config = dict(
    init_std_qkv=0.0378,
    init_std_up=0.0378,
    decay_shape='linear',
    dataset='wikipedia_en',
)
Each number is 128 + 32 x the weight over its row's rms, rounded and kept within 0 to 255. Layers, rows and columns count from 0. Numbers have three digits each. The size before them is the row's rms in percent of the matrix's.

# k: layer 6 attention key, 256x256, rms 0.0602, rows 215-255, columns 0-127
# q: layer 6 attention query, 256x256, rms 0.0621, rows 216-255, columns 0-127
# v: layer 6 attention value, 256x256, rms 0.0474, rows 192-203, columns 0-127
# o: layer 6 attention output (transposed), 256x256, rms 0.0492, rows 192-203, columns 0-127
k215 064:064198166103127113071119132183196107103127173124165133169068098131166150082146154109175109101139058104102075115122131123062100117149133112106173123177133064111093163146139114183074064105113160087095090080137160105150135146173100111155095190132037094123122133156081147177121142122136104192151105086148060129099163127124091106099139125145118071146104077101090098086120137201118105131174
q216 083:115198083086198162114137088129176169138133137117144092176181145141142156150150130119117135122103073195138103119137166097142131072097127119132189150120134136162145118146115085169117152106081161127091193126107139091118115144114151111132133077101135098056104154133090163121136179090093132099172089116160139180139178112152114093117143142135057103151130077134093136150069109121127125124032
k216 069:161123119113094145136092096066065092144086085138111144083133156073095152172133134178138186110154178130111166162104129085143158158131120173098094162078123207108129125097125149109151113150111101088126187125127107195066102105124132166085085112141170160137171110124130145133122122085057151121082138123104217133177119116112157135132116170098197207129134142127182155184092126111113172110110
q217 090:167097192122067138143092107119134112145148094124126149054089119081100149096129124111133142097154185102116125119123127097099109162128164157155091125107137146069121153135128161092155112171180075129188118157112111218124124100064102152210116171144144141144174142131127147152108128142128159142099195137115070104167084139086134141127140114087165140081190194157194130102189122140125113114187
k217 067:108098135152165216107180127089097148137120104125086041166132108191185143111148110055104116094101133189147080119135144080120102130162126207182231148146149039139164178106117116137127145124123160084116105117084159083118119090113125123160108061099112164128128085132112119096143160135179095112137124157192090082058119112102123108160094129152101142134113102134081109103172110151082135136096
q218 088:087100141160092070156080110143076118133130086155137143099072110111086084116120169095185115184128133085129110074105178139151175123162130109139117145096120144089097193106091145071133105143166108162094082080141139195113067197159108207172111141164184124125078089156130150117127099148139173138083136154108066142077109125107140119144079091187151181163116145171155123150143135112127150118194
k218 081:096095159182136078142181139077090176137174088150149116101170163164090132099099136091158108126091132166123066077194093169173091115140076107142118080161093108159091113087146126103130158127127160142193146131095112108127117121121157102068121157120174189143128132135103157069125106183149128079090095120088140094064131111153113126127117073144134117127154088107151118109180127063151138133101
q219 086:134116137106167179151109102156125161097139103153127158068164123133073134128093175118168126132146138126164161084075103133176166057126127115126149197099084190097143143030094135026127057149121128133197149126103116151126170125128126176153123145156111095085040161165076152100140120056117170091111148123113102169106164149107100122082145142106069113203138150149154082130148121115162086104146
k219 080:137072139157158111167137154093136136160084135166139131132130115118133130150147134167152154098081139119180101096113107100175109126132096160140124132130082100059102116089117159104135125121061168146177111121144115131121093072106110152088116117094182140076103102162103115124148191166060110080067121178045157088122145154181125133114076138097146191091092114163150102137200171109126193099115
q220 084:147087137142027099153096115149132136116130108146131178055121147068119102090114113132148168105153194089101160120105103142128132183153147137129093159121116149094125152136106170085147103155147091151087075136163112197107119147100091158187097172146171117136138128121141159162159125139127162117121219138123101065161079151084154132145164136123153127115119173113179116105134100162121146132203
k220 077:087111172130175163156110174140134116133105217115039088112143104132182101123125168128130132137111126156165108136173089150152090055140172125171145102111173103098100161140114111153113126129093129178110116169157135092138168110166159128167165117140076173130115075158084102162170107136134110119184114154131091130044154162106104143122154135151077088107136109102149113090151072113161150077108
q221 097:139174094129148122135063112095140130104152131113169156164101189142180123113148114140144141170132180195131098085077204056160120107155093091111193179121119085149129137158124122163122139163111132115118101150127142160105097151129106141114108083116166124092150090110128108070150100069139099113172142145082154120181141142139169144100136113177142148144104103100132132105068155146159113144029
k221 070:107157154127133156177147111101142122141100151132077151091145080139104087129167135153133154139111120154090134167113110142178069122126157197100077069114135177058101106112101125106180148209128129110156152113107045008113073117088160111185131112094152163122171142135108072173104116106108078150111138111137174066132148093126116124129141136167172188107143180072200104100140151096154140172097
q222 088:225110170148012077142103128116084121143196136151094169117089124040126145132087098114095118114128127134092110136109080146097147209123140133119077089133138125102082165194111149137164130119194061117145110098160136143146126157119133174132140151178167132162144134140081079120104141202109156120090178159127124073218077078106166145140151144102187169117127192170160135154128146135146137189124
k222 071:139189151133127186088170111138139107122119166102133100212119105079149154108191141070149122138147140147125084165108139131105111115109169152114176102123154075151103112193103149105148122109106118064122128082112131087091128185127126165141107156132062175111196127175120110097142104112150147154128096101200097087095083098165135168097084118155110104129103103136088094095110189187122153179120
q223 087:174157154157051101125105150091062107136155126106151135083061131063100154117098085124119125145132153107106111100117126136078134132109163139159074036157106155109095118170156166116183139118159081116148066112146118180122116144126167126133136141181137129210155136124108109123094134170123147156065116132127107088137103108088171189162120126127179166138144185156161128150130144111133140171186
k223 079:090113086117125169108167179080158126101110145103131093171106120150129087099147192081122131159091095111120046123172164077094148133151154121164111129127154095170107117154150129130093087091138118119076105063087141138128160137146126124112094158121024101119165115124108124120129186098191116141111072041129089101114081102155152174114125094143086139146071136118093132073132165157133125102180
q224 078:075113169173074025127126103186118126122143135151123161088138133115090090105144167067165140135094139067137140110128134143145147113190093088121164103072119147122085197138100134131119117148163037101090140112133167162160083195111100180142121119143163127119072059170139158126076101162127132149095128114103074099141139108112175119125075084160121151143164140166151139112132095076134148130118
k224 076:138178164147117119141167122102054175118189086171145158093178160141087142116103126117114078149092123177124146084156095184203099154122099121118132121143115154165097128155115136139151167130112111131175194153179122079095102151160143106094146140146190181144117162097126144118103073163160145051116095184063106111143112092136095121139137054097087128126157115139101151199118161082144099149128
q225 089:112168142149169155135113107118126116126111131124173095130111084204126145157168197102146063116144063173149084138072139109162113106122070105135103117112118156154129075120038104066129111162147128151174178169110082131122188098079122124148122091055126120097133165126169091127095190108106193143139095099122173121160122095148102149162131106154126133086164153105131124106169086103140128109124
k225 060:180116124133107144157154079174135142158094121077185076188101115141106167108110112097136128077149124153108117156099146132095111141016065123112113095156131049114096131158099135157131137071119144128169141065116166121160138135145114039079108141132099156136143109124098086168151146065134132171107138100135145112129132101127107144157057083158132108107148123102074131149075149097173199146057
q226 086:116106121166069074112112164102074098120120150120110168059057140102119091081146070132147139149169163105115108125141154109094150152163163111143110133151130106127148135133189166070147120104146096083148027132157131193126080147175102186116158101170139135193158113141079120106132130106098129138061163142091083110114115124088162143102073116139189157131143157124134174152146134098144138114158
k226 084:107146143143162126128151179030159142138125136148159109106168132161117068115125161113114184163120081145084060100190121139085162121145131120152104164131149142116129139091164071130078165139145141141171086163120086167113121134132143085145137138109072123161101118117124145087175103155176069087131119148113107099052139097166109137124158078202078118169171142126139129051172122103109083102167
q227 085:139170121148222150124142154143156139141106170117164076205153129171159169139141109117131106121115070157142089124132162126098110086103104135128141135147142115177156108184166119174108157099105200095128187158134125079129122080131198095067148082078071147124151154101116128112115179132162091149180065098189172165082154139141082119124129131134096097102097053126055156145145124142109145115072
k227 079:181103078103060114108122104143123103100149096111122117145119142128111142172098089104153131110139115145075169175128167080063200142170102136080123133114169153168177145082138141084140175143165106096083118155127115157087169160129131178125081099147108065190178130093180168143114136093161123180107170121155141135157080119114156102135106111137176143134084155145088151168101052116147086140118
q228 094:091163050069255167134174124112151116144089127148155113201129112158109158141175114119145127134132083159145113119157150133189132078098103124157196160161128133131166103091177091129110141110124193132148183122142096074143115134126142075076184106093112095073110158084129142100127125106185108112173069094156126166109167105143113104094136127119066117139116079095081155143122119125116159102064
k228 076:177070085097083095145071134154143113135120100152148108087137143132100101162084102139080149119150170098145167154068157106096146123159136135067046168137096220112192109085164096115161237152168104110144140145142134176124149123125087191119146101107121085155094129098173143172149191170133141071093126119093121099169102160105149113133150124109167141141155159122138139160130070089087132137149
q229 079:079149078071144089124121134121137117077110094156153126097128127127102146112249107115137127141146139133117110137131178070203137110189091132180176188117152114152188194095126146091103092138107121127183097183118073160143118098155101153118161122127187123127159105117127175087142118086152115117128149103134134153062093147142093095094148094131085094133138132153094188104123081147058128065162
k229 073:179137131132111104145086158119093122154136098152118098109145138110124110194074099178087143165114143119166185116126130150127117047111111137111134142116138149093188157085096098109147233142116105095159156137143108155109107102110135145099124079137175161154089141199197158146130131158133127062157157166100097100135178152123133094153121104173088139160146148173164133102167045085087151089126
q230 086:090153063088143083089090095179130180131105116141100076200131106160232107154172128110074149148107134113109121171164205086171206148091130121151144155113145083184103136116127139189117133116094134151072116173165135098085080104116130138114148117143086122092132110132183173125183134149121087153144104150124143131072118148132100072130126116158086098131094085141141145149099096195112136132127
k230 071:148051091143067149136085125135142116155190104139109089138138185092128170105134111103053145146141150130141138192143155091077215089167100134129140090179093176168194106122139085096092181119116119129132135133142088196178124155153120110136115107171163192129147108133105181099134115125108168157108143106136127156142111131078115121156129139157159109112198087119105116151084119102137135169172
q231 075:166143075123171094108107162154123164124063096142129110223176124167165126148149138112142129164144072115134090134129124105133161146149087116125167137131136071165057161108105097132101146136105131182144147150145113079124128093114116108084138124089144127133142108127177116148150160157146115100175164102091211139101115123143115124105108120192116108121104122157102145179090079110133140155062
k231 067:173136072135122157144073090137126158136182099129165081151120153116148178134144042155081128127138160164191135155134114146085116115060117105093117118153154172158155121140130116056079195206136081137136141136157120073090124159135115087147123139100183178167185204159189161134110100132127229127144140099194134091148053162153144122162118111103110088107155113160143133127069075111125123208112
q232 098:091134067127215151125158158146164135145102144125162106190156124171153122153135141103118130138115082142128106159176145162180169077117102113145193142127114107187159118150162080167101156092098150122089172108125148033146110120149165120100175063116117150087122116100115139091116123121158092143172059114111139201061190135165115100108138148162082128132111051136077129163084119118117125133074
k232 082:152115067144069070163132101157089104128166081167128181094119148108087109175098097158154147106115173105098163146117112126130159191162080178088085160080080211132176104079126120105157151172119107109172141125144120165107095144119141170112143147104160126156082151089157163101123150144093157104120152165049172137170111143111128101145159141110209189144160204118165162166116098084126104152119
q233 083:037108116095124136147120133171137160108103196098128105168098120111150129132129143159128094106088062118198173096174184131142151163151139062122164114157192165154126141117143115174124160095019074085027131121151119119140126196125131135152097059106170169153152080120110149163079086127094142197106108127144127136070103133123140116106088174153133141143083101166148106128123154207099102104099
k233 067:152167078103118159120129129094121143060095093120083172108142171102068065134141123128113086106105153189141129120134128117159118103122128123113130144131179174144137115123107058164127100186134106125126168160150094090150106117088137145175094122134142178198164082191126193095129103138135166129121101140152135127077167112161117109135148104062176114107169152080140167136165177124140130133100
q234 081:133125095140146137096119172150160136167145199113130061147170150175182128126101092157107131134149089156125115173134123125099108081141151117119129144110127093168094101177139115168122120082090142095085134138118149058130164087121116060088138094098073122119160100165110115128152190084100074134190096105136196195119144150141118109148175122093090075159085110079075107186051137137142120145113
k234 075:140193107086129110112070115128149064131108144124130164126068132122131124097153114147136167102178114127100109123090147092039135092110179087115132127065173132106115194137102127170094086115126131164094088120155138166133185108142104116068165146158070059119138097107099152174152073106109096157150195112190130177180109141087149128125128138177139111135134144112142105165049089183215123149145
q235 084:155091127120056127145161102133157100108178150118105194151097134059146066080128097114118157090112169113111160130169080133157062140163126134144127071115115096142061149158105109176133091131113114124112102098109171128107105120099103103143104205136089112120098149155136144179161127159116136136137202115096146125187096075098119145144132081051182134101105155090148120138128141130105130147090
k235 076:134167100174119168103118174103141156090091203172136144151091091069112122138159165125089173133124143100132141098117144159148114112105191133099154168145078157115133123132102162120129109137120163136186125111156098163106116140159119136165168087110182196107156119103125106116140105142163157149139110129136157139137087138102132079143231134103115139126058115193191163130077113150140173126098
q236 087:211128209160093117123149121108153114150134097143142179092144153117150167105121104126083141101159154148059096165114038131089056160076147181138087069131116098102121143191141122128152110135192116178195107163089120098101177061082109096116135186154109084146131188127173109123170161147116128083135186135137105109230097096097125137174193125091132146118145188116126142143154117106125141169124
k236 065:129114111164099124095111138142143093085145196061155063197110128096151174072159127114092156161163090136151169145098153091096131159081142157109150119148120085164101139130100160085132118073142154045109118073112115159094193136090130121131138119085122128084095195112155063183114165135162124171180159110158117133203092125105144140099138143135085138120054097188123128139043096141083162149144
q237 091:072098164144157155114148135130164248128107196133112115118159129146134167139122151138102118119121130126190145103089131197153145097164118104156157089121126184166142135077078124109146147115059096146084173098128134143146087169117180142127093154169173100156100096112154180164116075124086192174117106161142101170074109108124108130137087131103120116128069165121162107102090142135170091128179
k237 074:129084120118169105147077173138084123127088094104078114108100127115086109150097117190121143103050141102112171121179173127159107104138146105135102116102132115134118157108091096155129119033125107152131141152121130162173146144119107135116136146148120099089127073141107151146147145111099127075066104136049214111118083161154092143126049133084173164117106079097137063165159135144160125096131
q238 092:167151064125069182051058114098136088131146141089129140119072179146213096153120076122096154139162141139101092139186194048136130145091162067116122130113168071128145123204141139184115137103061166100096092157086176109111141091107099140132153066127103094132166110134132157060188117111163106143141161131096133141139139115149109119108168149106179115112094117122120155138142166152122130132076
k238 066:124163108103103143096122137164159133149099157140156144108134164116158106156183160132094127102131151132098131140098113080104160143118130121092121106105120136061192195144149087102107107177186172088106082037157065136174159175114155098142135130109096153146164090088153155168118157107173184157149102067116142114104142132055167129116165151154131179118182179092125120091075120170146190120127
q239 086:167106142170160115100121146130101134110110144144101103095173167162171128138088176153069122082145150119098128160094078187089117112132083102079072078090142112136159101117069112102124137145159125172170156176104132103144192096122110134091086160152135180104097120099156114161154139189097139131157150148115156089150103148117076161158136111057162079121124159099110101145142097130132125144154
k239 074:162175172117120093087095104251151135152182140098101159160072113121219168127144118152116092138160113101134159115103106172093116134086172134138143133151179114137094136153123161118177113102106165169084095160164146114143095144148140117108143173126137109080109151110114078157121087114069129169155156161178117186171121148150084147077099143102096105072120098155070097123080134157150109148122
q240 094:212161135165089130068117131115175115140153124070160122142064181093150092124095105101094147175132134126091082135150131090131154135064127176105108134141150114083084131186133197161156087112139162170149018141107149152135117095122093120150099124181093060115114179182140114094171127113103097112178155160099185113183105133132097130118186137159102142149114133173132146150101175127155092215111
k240 071:093106061130130133181100149107146120136078183100191108148090158126096175114180158096136119163141108105160148151095159100113145098075144159075169181100094140135093148116147178083079108094084144080132112070121105123122166142160131075097139147163114117130176147114130104144018157105154112137136164110170162128153124090092153157110139204157142117117140113128100110122073109131182176125243
q241 098:246126150160075088094109164093124107108143092118149171091089171072114130110091067175080141172158190103046090142151132118062162168108131165095058165133167093102104105199163182161155120105155164182132027117172122130116137113137129141123121149133146129200162089096136108116143107174110087146091173135097109102135117151121144135149175117153168142104104171126125192148150127123151168179135
k241 085:073142107146155104085132101169209125141123160139172113143111127097143167090131122081132122143153093108111124143151168095115153065108116146141172140131160141126119117095144108102089098126152136085099075099113151053100146135074145143107096129190087115106129199151197129104075107084138111182202137123172106131114192092119187147100134141183093141097108101182105065108124093097097075166118
q242 082:086115131110125137085110140086185108141086154160124086097167113182150123070123105150184152091092111156191136115151161096106095088118158119140149146110141167114172093107143102146112134133102167079060184130122135141139131122098157101122153113126076136125119174128122174071163110038146145149133024122163127197109153145125115116083149142093071116153146091088135097068131082151118087088162
k242 075:146160117114142093126096163135141108138056140146128184110147131166084095161098141162125155072121117129057124087124134171132145148150153112104108159108098110033133194135148142173124129118121144133120153105105157168125151078144102115094143112149126102155081055105119093165120122144125091101085101100079121170164157125108079092123135162132097162184110144052145155163150142139151132038171
q243 102:198154119138125108107124215123119127138176151092126137145130104131157161138096096146092098149129129146095085167132092172063136132124095104090093102142125091146079055194128132168161160100136154151144100149111132047151171100130143095087136097145130152125133136095139063159142163173102091126178115132130191104132142163146146132128129120132182077080097156134097162185079136106155145201106
k243 091:118204162097102117080104111173161118135141175086138137149064092073185176107169112131135165129149090113081101142092138137041135126118140113114179126143167104149107171174109112139113098122136141100077056105130122090151172149132101133141118162151064069115187178107125126123103080088130126189148158096207089136156111127114152133071106151119123082127112076143095061132069135191165092196143
q244 084:165139080122157140117126112078070094146178079122086124106129120158118162158146086131106145126166132133128139131172121121142202115103156119142112141107058201104180101085131129107148149116167157136200099096167080180163131131115162167119192119124122127128109172112128077107090110172176148137084103146131126117099121140160143163089106056128170167105153095139126133110153153147096160066169
k244 068:132146108100126132124160143212171125210166111157134133155165131134141092123141124136153093109126125066081117139148138117116132118121079131211115134116097082151162104147147132120155159107168179178077088162071121159120063132167130145166133119157090093093120090101088090089076101135126099083151119144091077118089139189099132142139139088139083108204138165130077123044131147162156065106228
q245 083:159091137165000074097089175132074126108155102113120144064101122086105111093078130144155163120122169107128141135073091144110077166125163141131099098147129162109061151169125137120159089135163068133100063116149144176135106167146098143175115171181145127177142130171180108173155098107118143122087146138117096129172094106087139152126144111135156137144127195157211120131136114100104148156188
k245 068:110099114182159109140093217045120123079109186106103131127186122146098110081127144134080153168117108176177099134167118113131084102133199067141152145137150128148127145117126166153074087106094085111181137146129144100140162067140137139152134130150129166141106082099110139149128128183166138146160091099146091100088067113177128166112156140152049113127115089151152090125162118119180158062117
q246 086:139188204136128136131084126128162172107123126115108109130161101142147130153097185091103158155122095153126143090080140090123084135117128066134158127128112087198122137081114113114144110141114117089108130177084195146152104085118157146128043088154163106062091191141118133068160093133099144104165107219142159133142145085160138088106196158119148100155139158203122136180136140147137109166098
k246 071:165114173166069106156070147131020153155096104106115131127106130132110149116138166135124153167140134143064103126137155137149120156099122173108150085143069087097099108134077151064129199089121107122149132137115095119085110158063154131143123138138174183102191159153080146101135138134046171104076157138116167112159096080154135137128083143155189177123087127151080108173105148132148182135133
q247 093:161125094123107139145205109133124097111191104155095194097113143088085123115186096140128135134135165140133168160124107159210156082163076131145103087106075157077119111110100130137131092150165110145173149065166123138095106146179138090094156180100135085087033161132095086134085126126134170089116122055098102102184135106141178153138122109140109165111150110097115162122099125114115154121106
k247 078:150090157156124144088160139131157188153134149211133122169111103069130077116121162127141203173129121095146100094122141159159148105095194135124076183148112145084107120148138131138133104105165158137171191097153106143137089097169110146118133097169080098086106141098078042130118131099119121073112081163079105110138116144123130096118171143143045121107125095141142127087147141114143152108155
q248 083:146135163101181199114108120170148168105117086147161062159160107152137154144133138116096129146170130197103140087106093101162148123151071152131146222090144136166129149095122130089105090146108133127173160170118157122134146040096103140110105074125100066054105164131145110126146150074126144075161143170107201158098160168171116070131182136146075065141167100136093110152092146131116058166091
k248 060:151064093098101152207074129078141125194093119117159104171163130130142162150116122133146127132200105124184106178125140162116153156093151204095067107115127077110107156156072155081122179141165144129139112121129095123180162083150126099104095125165197151141216137128096099180129093122027157080108215125102136108155137158136153154159059159096208160149136129139116119147079120149157151121133
q249 084:142072142153157168134085124143124145144095149107168135109172130164167129040110188136100134148131125181100106131075133158129126140129095137130163131100120122117120147054071125061116119155092096145117159157082146158172119118148103132101118144135124139131088135094179133116131054105139128115148172159052146155197155160128136097128179079114147097160068174117092133112085153115160070129068
k249 074:093147146136169089151110141217191161138128167121122084151097145150096128118163095122167174078154120157136141073125083149179039158084139158072094130132117060025052181134082137170104155121131127160109136147183092049125105117106123105090199132119138127121128114094104117132116114125102097119148168148085125076152180192163147148147135138097155149079135150083159089148166132165173141141089
q250 082:085123152107134146137159102160134139125105134100123155101088141087057133095119106123180107162108164057192124099076124167137120087117122128152193114105057090132122164133144150163152141196142128130069142096096151104133076165129147136139145144142198117147089118123166170092145042117118160118099046150121078138187152126127183126135093093171107166137105110157118075089116124098171096161165
k250 070:120034114105147114138182187087101159109124129154138150064116112190078135121110163146127100171104125119132114089133148133154111145187094148153136087078078149116119085127098121170136119099097100100187146139091126094126146139069144121104132170123151138108086120092094161147136189208139125106072092120050162103165079094127120177159090121121180156121115165138125163170173193114126156166138
q251 101:184180166152056075115116128109093086097170124139108190077096159090110123111130111167166153147139163128090106141080083124125093182157126134114069092140106134073097106121107144082158087158176071136188067138097113145102153128123092125129095128134108116136111145170150087158111143135098153114121184146094124084225060147113149152147156107132186158126170212111138111121099150085159084141155
k251 071:154146185174155134118134129134228149130101204124168132151107089080147165072184107112089126158137098159123086092121126131123107094073167117149160141169135087126088160149089146149102103111137144084161127127155133061125122104154134079142156143163114118106125161161070087131129057128178090150146158140187066122098164108117116119083145105157069083101134106125103077088097115180156158180138
q252 104:203136152138064110118117169110080082128164134128138156105090089077131169145099105140119106114144158135098103149106058151086115154129114133099059098163126158111138077154065162094186096146192123147170095169112091170114162098110115125109114164150100156156134149114135050174146151184093196119104194136144117090175070125126130189113143136098197106090167211115122130130164154087151098160185
k252 079:117142163114132142076117136186179107122108151100126077195056102136215156143160136097139133116139100144108095106120142154102148128107152103131172137165150039182093144168101120180098084095090181121073066111153168114171140143165112111120112128155079122063179114118124112122137057092151101155122109089205102126118163114131123103089081120119087067128071095112110094071047168204159116114179
q253 093:103104162138058141110109177119085081140120148141159128089104114143184108124107135100134156097124134083136107150177124137066120191153156139129055096091164114143147132158132130103118139099079102109102085163147174170169119141135099204148124149159151154174174096141131166125148159158141141150078176139134078101057100109117136139117069133072176116171127154122133116109159166143070148120194
k253 076:111107133100081117123084136097096135153152136075130145107167180135177117105086184113119093147104160153117100122149124140065171146145097079128153138149122122141166141124152108115112140112111107176076077142129173199112149187120173118137127141108146186131145101131159145068126099084187153127104133102115139173075126114134140135170145090148068122136127076151090126103114116131108132073122
q254 085:195081067113141147079131126154155123137133177147095123138128148127139115179145118167044168136132139115123149154167106149155165079073107150114116188136186123118128134181108161202125130124135143176080120124086138086113134084126094097138090119140076067096128131129150129119186106107154068085168093131130162114156180154139127067152211114099082082080091140083071170121153135155158109139112
k254 068:125131102084130113101089143194132130201119127141123135107139097143165150148170155143138091151187162091170185121137100143138133150092148115131173127115145117094134148144139151103157117149110204143104115169149121100174115120113103124101185102152116112136110156092141097155094069166107126151181141164154140161169151152103178094092120224161118127115141145157156078149112098144133087109131
q255 085:185145210167077106094147128118141129127133141115087116127075146098106147150107158105129123134106135142120095118108131139137104149082104137121107040176061152109096150203108152098146130126192111160172107120134072164173131110099127123149088159128194112132127156134152103111131156151136129116099165167139140099244127073077100188114208145067139174146108130151173136150119159118129133168140
k255 071:143159123128099135129132160150123109120176164099081075197101108139153126124155164088120133143128124124171110157078169127108093099106156167098167117087156058116084173197147151067160141103109120104084139040076146130107145144146144092119144126181075130098161150111101034170098147094146085122139093103152099124164058149145153174084097124155089118146066137079063108112099145159124173093117
v192 085:142157128068119197146184188083182113166124146202121075106183161132137192115105155150144143091149100043146096150128130171137165092144203123167133145180102150143113145159131171128092138104082111179143168156148125125122143122123129142092139143109067125129101161120108146136140138125126151127111124138138092145092122135152146150117139101111110122118153101103163153122161127131134140033097
o192 085:080136128098238078150089126078059109069195114108131121124081124130194102145136151141116127173116150195092100182164152100146108148065125133133116150150098133126118096114079123142090140117134111101090116156092149127150142087105130158116116102169178152067125107086110130077144143112125086093203131174106168162154138113134136132135137108132145134095103118150124120162115159144149132147124
v193 080:060154053189088126163137152134056112133124090138111114144086107142153173149079143098066101151159125078158135174129125116104125145084145128094176106095114117164153114104167113122117100061081148118118178130109132132151166111081170124181193129172121043077165144150130104119108137121147184094110126119100121106151130126149123153121075138099140103120085164161101130140139093149169164137125
o193 079:118081143110131103113143113124178113092101165119105123077151134153118183102127101151123154124139178097146137081131089190141111145078169160153106138120153192131082121175121152139210138132160104099134069117178130210121086144138119152125092129220091113146078090109096132169107139161094112143098142136158102170086102120113137169164131060138128155172177140135176141125103153101126097104116
v194 095:082153151209114130165115122158171114125098166031090135200100135150130191132120122100123114133126077099093104138102135165106149201113145188147132185174116095178078167086127090103106127169158125120144079077121107119170117139119173126183139141113122108126146148182165109109069112152146101156124117109117141113178143093039117122093069141100086145125094059040041146089101107132166184157060
o194 099:110106105066137093153142139138122161123110162060127149168145140095135104113164082145133122125150089142173178109171132133111106076146115090142093090131125170095160099157176091188116150104116136136119131095153116161136142154128112130098198085104124148160134109104108140117105147161097138141085078053110158161067211161123157093109087144167156151133162110166113102106145182171089153084156
v195 081:099130098091145096157166177101138140099158143182134192106139086151152100139123143042100143154088124147053090231124101125131145128115188140082217075028108180069125140162099126111125098095132130084141134134155110107118141137108133132195100144132038096103102088104135109115141091088157147139111135117085131082056188103111153134140096155085118135100151097177116064166141124140100167088146
o195 075:131104178073133154110085154132074076149088115099185095070119108071114176114174125177122078124129145153172099053123160163130098092167099109141142136130100110175121080124162113087130129087153112091094121160114068106165092146142133062096152118122182128099144132116099168161133134126107073144154078115129129156144065133179089123122146136158091117110145142091139218099147127053169143145100
v196 092:150137153123106114070167114105116100168179143179159162138180078086113125166104102173184157094163150114143132155134107125105128105097108122105095057033155176156138113125127205088139122195130143133102159142125150119105122114067134121084095068187123083102120128104181108142129085101131144129118174105127098120145148171125125110146147153109142125071158107134167096163181133106102170163137
o196 094:181182209129125181147097122114095056104121103113156074053077128150169156122104162118103082124114196118109111122089121028127150146138177086131118129154070106104132151094098135064128118083132124107140105150136075174139144149118067155124122130142146146134197120145065126134128117103163167101136127136080136079143088091113167169096146148123112160161140180153140098126135133081140106087097
v197 108:179109145143057115116066147106061103116167088160138196084062091097105097161136159171148142117101212133140167133100148130106127199105126087088061149177099165112104178148090121117203099184139129133122141098125132139144128126147073154093094137114156105179123152099187126170145131100133184106103183120131103143164036113101141152105120135107168120176127186096142141168144116151139061138175
o197 111:136100160143059173107113125114111105154111098159134126086135139112135131076069147095089164075172144118114110111113102146084116193119178195111089136097132140115121085108108156050100134157101115165166128165145103169108149111121138163170094180175138146149155116150125153145135112136122118100059171189096155129159072147093105161146161133051183132109095211142166146097152127098134119146174
v198 082:152128104074171121205160155173150144154082135130110144176093133129100099111154171079130119159133137140148083096089132132103148139090125122125077116146173126114121081136092109106125061084163108155113185101153099099116139090159129131087169112107154115173113143185111106152145181113160116116122123092144130158110111097172143120083154101144108108164094134090114181141149130083128168225128
o198 079:092109127115118134078165135096115174131121124131156130161195124191141148145070100136104094138129060132083152143136115172197084017127117127146131143137173138142129128170131082189071163121173186141115118117079087162145136110116144087108135149131111156081162116097104166124172165116080124092104143158119135132083140119123104099101163148144123066102073140174095111108101105165138125112124
v199 083:124167132099090152165077100138123153058147140069165143179152070074095143107132143156132132074155102157047127113109146183154163077087136135154144158130153088127080115112106175151135109097120164132119123188157162170125095146087126117152120170111074158155106091138109123103097122186119118182145086137142137137093120133141126129128093172073129146097125114152121044140139127137067155117066
o199 084:201170143150134092105146150144134141156108103159115139144123106109109139178138045165179092187120123094163076147144168056119128129197124168163122112162095152106087093110133104063184106174169078131172110142137147150185124160195114126148147111144148081057178140057104153108126138089132162106099130073133105130130079147177114111092115196139148176097165052065104170148110107075148184103142
v200 087:111159153138109119103115208120131121145121129136127134094067147073144104097130130147090132168170095090145134135180124158136127151179122082124071077057161117167211109148119151160092116172109080166147184141121146080136125125125153153082169138064089188095139131180065167113081100129142234112121133119121162136126118148153110133089092084144102141156147155105108125129090163155128148126035
o200 083:166105134129132105145122103115131127104161089146106095137148133140108116087148069084128151034100134156148135134124137098120135142081118230119167194159169159129073101102134150086136126146171190165136090153174123140157100135127183145144141137152131086135077119063187081136151138147155093069129172160116139101148159081115139133100186174151158081142120168187137168115156109084067067163134
v201 087:091102142171097150094088118170065067097186173142139150091076134134156181126108169157137147165139181140133158097107136104118112151151118099110080131120091156129165166065138068128216109149180109134175027080141164140110144100138146116165119167113140095157129115181199137113124127091103106080091161113121177103102172143103074120123087129103151109175112130136167126171146137149162157092102
o201 091:132090130150092176202106159112141132160132095077148139157120162121130080129118129059090108088090097106136119151157107166089175162122183166061123108118149145094117064120128160086100151167090104138122184129116093105142159171114096169121146076157127108079100109148151088184147095167109120225057105113145084124170116143093102095121126093112164142129136120124166149091131143120109112119177
v202 083:160159126130111143136153135124104099116180094148156160050069041078089132122129062169148112109120114134123085145117110121151109087148178184144124157154180133113088026139153121136144100127132117154137202145137089109103073149149165096038085125153139109122119137019123134102127139140146144092157141087144099148132128167165103112159111115160133120065128142152183122142110163071092051112100
o202 079:150170115089162105083041147118158115107088116136164135144133216131147113122066135113099116128109196109089151095160188118130109144095131124115134111133125125127133186092122174080167152121137116117141097121112167159183182144062087141149146134149139148149095101124131161113185122138095140064119178157144166138149057121129122120103196162086083086136114088112138130150133068147165163168120
v203 083:114142136086109084137127157108183128186097137118139110161197060176132111097127147159080111131128094156040135145156093174098133071142119116103094028095180111182203043132152097103161147105119176103127127177119119114113099110112143159109132135131147135088163125118095110120139157046148171124146060101120080156115171136118107135171113118115146114135155165117158182149041144125114180204055
o203 076:146152184127125163126165121119083169121086092153134166119122152132098165142137092124155088134165121144220114153114129082214142139118083145159164124148160132084138181163145165142120132132240202176160098118128124110129089161163169092157087123113079143118097126087112138099087144143102092134159172100082191080122134079142162054081130098151120124116161121141136108092182095150119157099126